Part of a small language model's weights: 2 heads of 32.
Each number is 128 + 32 x the weight over its row's rms, rounded and kept within 0 to 255. Layers, rows and columns count from 0. The size above them is the row's rms in percent of the matrix's.

# layer 5 MLP up, 192x64, rms 0.319, rows 109-125, columns 0-63
size [116  93  98  92  96  94 108  86 100 107  96 113  91  99  80  81  97]
[[140  93 125  63  98 157 141 117 192 129 171 186 119 159 118 145 131 111 158 120 156  80 102 133 129 107 198  95 182 154 159 134 154 107 117 131 179 108  91  78 129 107 152 150 157 110 106 118  84 177  94 159 146 188 128  70  75 125 138 109 127 143 157 169]
 [ 90 147 195 112 151 129 114 143 158 120 165 104 115 112 168  86  88 146 111  99 155 167 129 119  69 155 153 163 135 143 165 124 158 124 110 162 194 140 103 111 169 136 165 176 167 122 134  79 126 138 139  84 148  88 168 139  56 135  88  41 100 135 139 125]
 [127  82 135 106 115 170 106 107 166 108 118 156  91 133  78  95 133  89  83 170 146 148 138 106 119 125 189  82  82 127 161 166 130 111  85  70 126 172 117 122 144 153 147 125  71 139  96  80 114 113 170 156 162 167  63 142 159 133 190 169 156 142 112  87]
 [ 93 146  98 144 157 230  95  82 140  92 101 139 130  98 104  79 143 170 111  73 126 115 127 165  92 131 184 160 120 153 111  97 110 127 120 127 132 129 106 190 133 223 172 130  93 141 108 123 128 141 143 154 155 110 117 189  93 151 133  91 147 148 139 111]
 [112 105 130 152 142 151 131 101 140 105 108 103 119  70  62 161 214 140 147 132 136  97 122 114  77 154  32 146 125 154 141 148  97 126  74  91 121 101 155 123 135 131 111 120 122 174 137 149 129 130  98  52  80 122 160 147 119 136 182  71  85 149 138 131]
 [123 195 182 105 171 117 129 113 153 136  59 130  70 151 176 140 155 111 106 117 145 175 121 149  61 115 146 160 136  89 124 153 130 160 124 212 137 110 135 184 134 178  96 139  52 146 157 112 121 163 138 146  97 126 154 121 123 121 122 157 100 129 101 177]
 [114 122  98 114 169  92 170  87 203 134 104 115 130 103 146 132  37 106 131 142  83 214 169 184 131 147 137 145 131 155 106 119 111 116 134  90 115 146  91 172 104  70 105 112 118 144  90 125 105 124 170 167 143 140 142  99 120  55 120 122  97 115 128  94]
 [102 115 162 140 160 119  96 129 135 155  98 141  68 144 122 209 164 165 118 104 147 117  93 171 161 118 110 141 118 127 191 160 155  61 144 165 109 144 130  76 107 110  78 120 109 185  84 100 108 168 149 169  98 110 136 111 122 126 151 174 103  51 125 144]
 [131 132 116 152 110  60 112 100 128 172 164  96 128 160 156 144 122 103 141 137 100 201 132 130 121 122 135  86  75 122  49 157 115 124 137 141 109 145  98  96 179 105 136  85 127 126  86  99 129 115  96 101 100 162 131 109 149  66  88 167 116 185 149  40]
 [ 61 150 103 116 181 129  94 152 158 179 160 128 110 131 126 150 122 135 201 102 111  78  82 118 130 154  94 106 104 115  95 130 139 100 160 138 118 125 171 172  50  73  58 120 105 188 131 118 139 107 145 160 144 138 104 130 134 127 162 140  95 118 191 160]
 [122 150 128 153  98  96 129 122 150  80 119  99 229 114 171 123 106 118 109 153 121 163 118  83 167 101  71 167 118 121 125 161  97 172 122 106 207 129  53 191 154 117  94 128 127 162 105 126 115  99 131 133 118 124 147 152 178 104 132 167 103  92 115  89]
 [158 159 130  73  73 102  73 149 149 111 164 136 137 149 226  98 120  88 120 107 146 140 178 157 129 153 142 112 114 103 129 170 157 147 118  95 130 182 163 109 119 103 128 100 122 125 102 123  81 132  92  34 108 134 116  70 102  84 119 154 108 105 122  99]
 [185 153  86  98  92  96 138 140 110 137 131 109  74 108 129 109  97  54 163 124 116 175 157 103 104 135 136 124 102 157 126 151 133 130 154 105  98 146 128 160 174 122 223 107 147 113 145 149 123 103  97 124 151 125  67 119 147 124  34 187 144  89 143 154]
 [ 94 108 165 174 139 135 166  86 134  89  97 158 104 122 106 132 129 175 164 149 188 127 140  94 103  90 135 117 149 153 130 130  96 176 124  63 119  73 207 156 101 150 128 167  75 123 152 171 144 157  91 137 130 155 139 176 153 132 104 130 178 168 187 144]
 [122 179 195  49 101 101 138 114 113 119 141  95 165  80 101 133 190 151  85 144 129  81 134 187 104 105 151 175 144 119 115 106 122 123 159 166 137 173  85  65 110 149  98 119 100 128 181 104  75 130 126  66 111  89 121 141 101 120 124 118 123 150 151 106]
 [193   2 184 168 113 100  94 125 145 152 156  60 129 110 149 128 125 135 142 178 166 166 160 125 134 155 140 160 105 121 128 156 143 108 173 115 172 147 131 171 135 114 131 178 144 181 158 169 102 109  95 151 113 119 122 138 127 149 135 123 141 142 168 149]
 [ 78 184 198 122  91 142 131 104 171 131 115 135 129  91 167 136 128 108 114 155  59 107  95 147 121 124 182  98 146 104 166 135 154 143 123  92 136 177 114 178 195 138 168 200 142 135 149 117 155 156 149 161 114 132 136 170  91  93 148 176 105 172  98 113]]
# layer 5 MLP down (transposed), 192x64, rms 0.201, rows 109-124, columns 0-63
size [109 102  91  98  89 113  93 123  77  87 101  97 106 107 109 141]
[[108 107 130  97 172 185  64 134 107 141 137 145 118  78 151 106 160 110 159 145 101 115  74 147 173 134 124 143 173 120 208 119 110 129  60 108 122 126 170 133  84 175  99 108  65  99 136 188 131 114 112 101 128 124 173 110 122 166 179 133 123 128  74 154]
 [125 109  34 154 112 153 188 179 111 148  72 144 151 134  67 128 176  95 136 119 118 100 154 144 165 118  81 105 146 149 156 118  84 137 148 108  87 166 153 126  86 124 146 157  83 133 123 177 117 139 135 174 120 147 128 119 191 120 164 171 121  76  81 125]
 [143 147 109 170  85 171 112 117  92 123  87 144 121  74 185 128  96 121 151  94 145 106  66 158 138 179  98 112 193 163  99 118 100 160 131 119 142 131 144  82  77 122 168 129 114 195 134 173 118 128 137  76 113  87 110 120 143 146 122 139 185 192  83 130]
 [131  93 165 115  71 126 145 146  92 132 130 132 135 169 107 119 105 109  93 166  69 140 124 114 179 114  69 148 143 114 138  83 127 153  81  98 109 195 127  89 181 124 155  92 174 110 136  98  96 119 168 146 103 150 149 108 129 194 148 175  39 128 123 149]
 [127 156 110 160 117  82 172 115 128 149 148 190 106  70  77 132  78 102 186 137 119 129  81 162 128 182 152 159 202  99 129 152 196 100 135 116 139 147 186  67 119 103 147 164 156 132 127 139 124 148  91 128 164 118 112 153 149 132  98 126 180 162  99 137]
 [129  86 102  85 128 134 101 194 106  94 162 171 138  56 108  96  77 147  92 128 147  86 169 106 179 140 128 151  99 157  98 145 115 181 162  64 111 174  54 106 150  69 140 112 131 104 116 133 148 121 110 108 116 144 139  71 128 152 164 122 119 148 157 130]
 [ 71 135 133 145 157  65 165 117  92 171  40 113 104 110 126 138 150  92 174 198 123 104 135 151 149 151 119 135 175  88  82 108 118 154 111  97 118 102 137 153 188 106 151 126 129  76 115 133 106 105 123 146 142 150 115 125  74 119  58 191 130 105 121 104]
 [140 105  94 136  97 171 150  91  96 122 122 135 118 124 153 116 129  83 155 140 127 142 170  66  87 170 142 115 123  86  32 102 127 151 178 161 131 118 108  31 127 172 105 109 168  88 111 166 115  97 161 140 184 117 132  95 103 120 145 104 167 107 151 142]
 [198 118 165 107 162 206 124 150 141 159 152 117 171 149 127  77 109  72 124 117 145 142 164  91 137 142 108  88 150 135 194  69 141 107  74 181 125 143  98 149 122 142 134 189 132  79 141 128 140 128 139 160 129 134  78 127 167 154 131  91  82  92  95 145]
 [146 143 153 128 101 171 194 109 125 162  68 150 172 117 149 123  92 132 107 133 127 127 140 149 118 159 133 126 150 146  72 118 131 132  40  64 117 101 128  97 118 237 100 123 170 136  97 157 130 177  95 123  75 131 179 118 116 122 141 141 118 143  96 151]
 [166 102 118 156 114 157 162 100 132  76 143 121  89 121 164 162 173 140  97 126 147 137 121 143  77 176 126  80  94 173 123  97 153 169 161  70  81 116 125  98 112 160 169  55 124 117 157 107 203 178 137 132 106 168 134 135  76 130  89 106 109 167 111 150]
 [ 87  96  96 150  79 115 131 121 141 154 149 147 115 150 202 147 107  92 113 119 156 158 170 152 133 153 114 148 105 132 116  82 154 145 132  85 138 110  96 118 103 116 131 168 157 113  79 163 148  80 143 203 112 221 118  92 130 161 171 138 140 177 145 194]
 [ 79  99 139 145 146 129 143  94 113 149 144 114 142 118 101 155  92 149  77 131 150 118 142 160 159  76  94  69 133 211 149  71 128 111 100 109 177 109 138  79 100 119 116 171  88 123 114 106 173 121 125  80 103 160 181 154 107 162 190  61 132 147 106 122]
 [129 143 138 127 115 123 145 170 124 103 143 116 153  96  79 181 165 111 177 138  97 111 167 130 166 183 191  75 183 101 139 207 171 127  99 146 102 207 124 129  98 148 114 110 167 124 120 128 153 118 157 162 147  84 140 151 114  82 157 134  86 147  81 116]
 [152  88 128 202 115 180 111  70 124 141 123 167  96 158 106 121 117 189 186  93 141  99  90  92 160 162 128 100 156 170 143 135 149 122  51 147 121  71 152 118 132 152 153 111 155 133 111 166 162 101 104 173 155 171 132 107 143 133 168 133 159 123  63 128]
 [121 198  63  97 103  88 151 120 148  98 107  82 136 182 161 120 130  74  84 166  95 118  78 157 116 141 127  84 135  62 132 129 130 105 149 147 151 130 150 108 108  93 168 168 133  97 128 128 127 115 195 161 122  49 148 105 132 109 135  93 167 128  83 144]]
# layer 5 MLP gate, 192x64, rms 0.3, rows 110-125, columns 0-63
size [ 88 101 102 107 102  99  91  96 106  99  99  98 107  87  80 107]
[[124 102  81 137 144 146 139 141 140 152 152 125  74 114 119  81 110 154 114  93 155 105 162 119 168 134 188 115 133 230 101 160 160 175 161  72 137 170 113  95 146 128 182 131 112 127 167 188 100 112 161 161 121 124  77 111 139 138  94 153 156  92 175 104]
 [162 127 160 159 131 121 192 142 153 110 114 137 103 117 126  98  84 100 101 126  89 121 158 105 173 111 158  52  87 209  92 158 153 111 148 116 138 135  98 121 193 130 115 158  50 106 123 142 174 140 122 188 126 120 115  96 137 131 164 143 174  76 131  94]
 [150 134  50 108 173  85 106 123 142 108 124 101 128 122 136 131 111 141 132  92 125 174  95 116  74 140 152 120  89 125  89 187 128 122 144 179 100  55 123 164  58 155 133 140  86 112 115 171 159 166 140 138  85 118 116 135 145 100 102 100 203 120 138 192]
 [139 120 151  79 158 126 101 166  95 133 148 152 157 132  88 138 149 128 155 125 177 181  97 108 118 202 134 166 165 121 152  90 150  86  70 124 117 109  96 134 101  73  62  94 149 125 131  83 104  84  95 104 185 113  95 107 140 104 152 113 144 172  60 119]
 [116  96 110  89  86  82  91 186  93  86 138 132 137  49 164  88  77 170  54 145 160  89 139 101 141 127 144 125  71 187 115 141 134 165 163 128 117 129  66 139 133  92 170 159 124  86 128 116 101 123  99 145 120 149 127  95 132 137 141 103 154 140 181 125]
 [112 143 110 147  69 144 131  87 119 128 103 155 115 154 153 153  94 132 128 143 117 168  90 144 144 140 106 136 139 129 120 116  78 199  98 129 154 184 105 102 193  64 148 129  57 107 135 123 133 110 114 108 171 197 133  97 163  92  58  94 147 124 193 126]
 [136  89 130 141  99 114 132  85 137 162 117 131 141  96 123  99 125 150 138 186 174 164 173  84 138 160 164  40 126 222  65 148 157 125 151 109 167 135 139 153 112 128 127  89 137  70 151 135 115  71 109 115 143 189 161 124 168 134 113 108 109 146 124 155]
 [138 107  85 117 143 119 139 142 123 157 122  97 149 180 127 163 202 118 194 145 151 135 118 136 147 109 117 157  74 140 168  46 138 112  61  98 102 177  92 109 149 165 139 165 134 106 112 122 126 133 113 190 126  88 103  96 166 136 148 117 160 148 114 209]
 [169 128 124 118 148 120  75 183 111  76 150  87 149 148 113  91 187 134 165  80  90  55 131 123 118 108 114 162 150 122  92 134 112 148  98 147 128 184 196 110 141  80 142  81 134 134 118 149 144 127  78  78 120 179 158 162 199 157 123 117 125 120 102 136]
 [188 153 199 127 125  98 119 119  76  56 155 159 111 111  90 152 149 122 141 114 149 149 123 143 123 153 151  71 108 104 142 120 174 128 148 132 141 153 149 119 104 102 204 148 159 109 103 145 142 138 101 209 129 104 145 114  60 162 148 115 203 135 155 154]
 [159 132 170 115 174 124 123 164 168 133  88 181 103 122  94 161 133 128 168 133 117 172 130 146 172 167 114 113 171  82 130 165 151 153 153  68 149 221 152 137 128 138 151 106 119 110 130  97 120 169  80  91 102  63 151 137 158 104 177 125  74 128 107 162]
 [122 115 124  74  95 117 100 180 139  96 139 142 104 111 123 102 139 102 154 125 136 158 162 118  96 182 164 159 125 153  96 166 138 134 128  98  88 125 127 181 173  79 154  90 129 117 154 164 126 110  69 193 166  96  84 164 133 128  45 183 183 134 149 148]
 [141 190 217 152 146  96 126  79 152  93  86 103 113 137 124  91 160 174 125 133 130  78 111 154 170  68 123 146  83 128 143 113 114 136 106 147 102 166 146 115 170  80 124  75 136 140  92 149 123 102 113 186  95 105 140 101 178 129 155 175 165 109 160 160]
 [132 122 138 161 139 135 130 137 127 119 168 164 161 181 153  86  80 135 151 173 114 124  95 109 175 198 137  90 170  80 116 186 122 148 109  66 133  94 114 117 118 156 199 125 163 134 119 147 161  87 117 113 112  88  50 141 154 155  87 121 176 138 115 160]
 [ 98 105 166 119 121 109 135 103 109  79 136  77  90 144 130 183 138 119 127 123 121  70 109 113 133 138 162  79 154 191 102 100 167 209 149 110 133 106 116 157  54 101 135 143  89  79 185 175 132 105 162 134 124 104 115  89 159 155 104  80 140 149  90 102]
 [140 134  99 111 147 178 168 182 184 158 106 137  98  96 186 155 162 138 110 156 125 110 140 165  94 174 153 162 130 116 143 154 186 156 102 133  62 120 128  86 151  99 111 106 119 121 177 101 167  68  80  94 121 145  90 172 128 120 143 169 143 173 153  78]]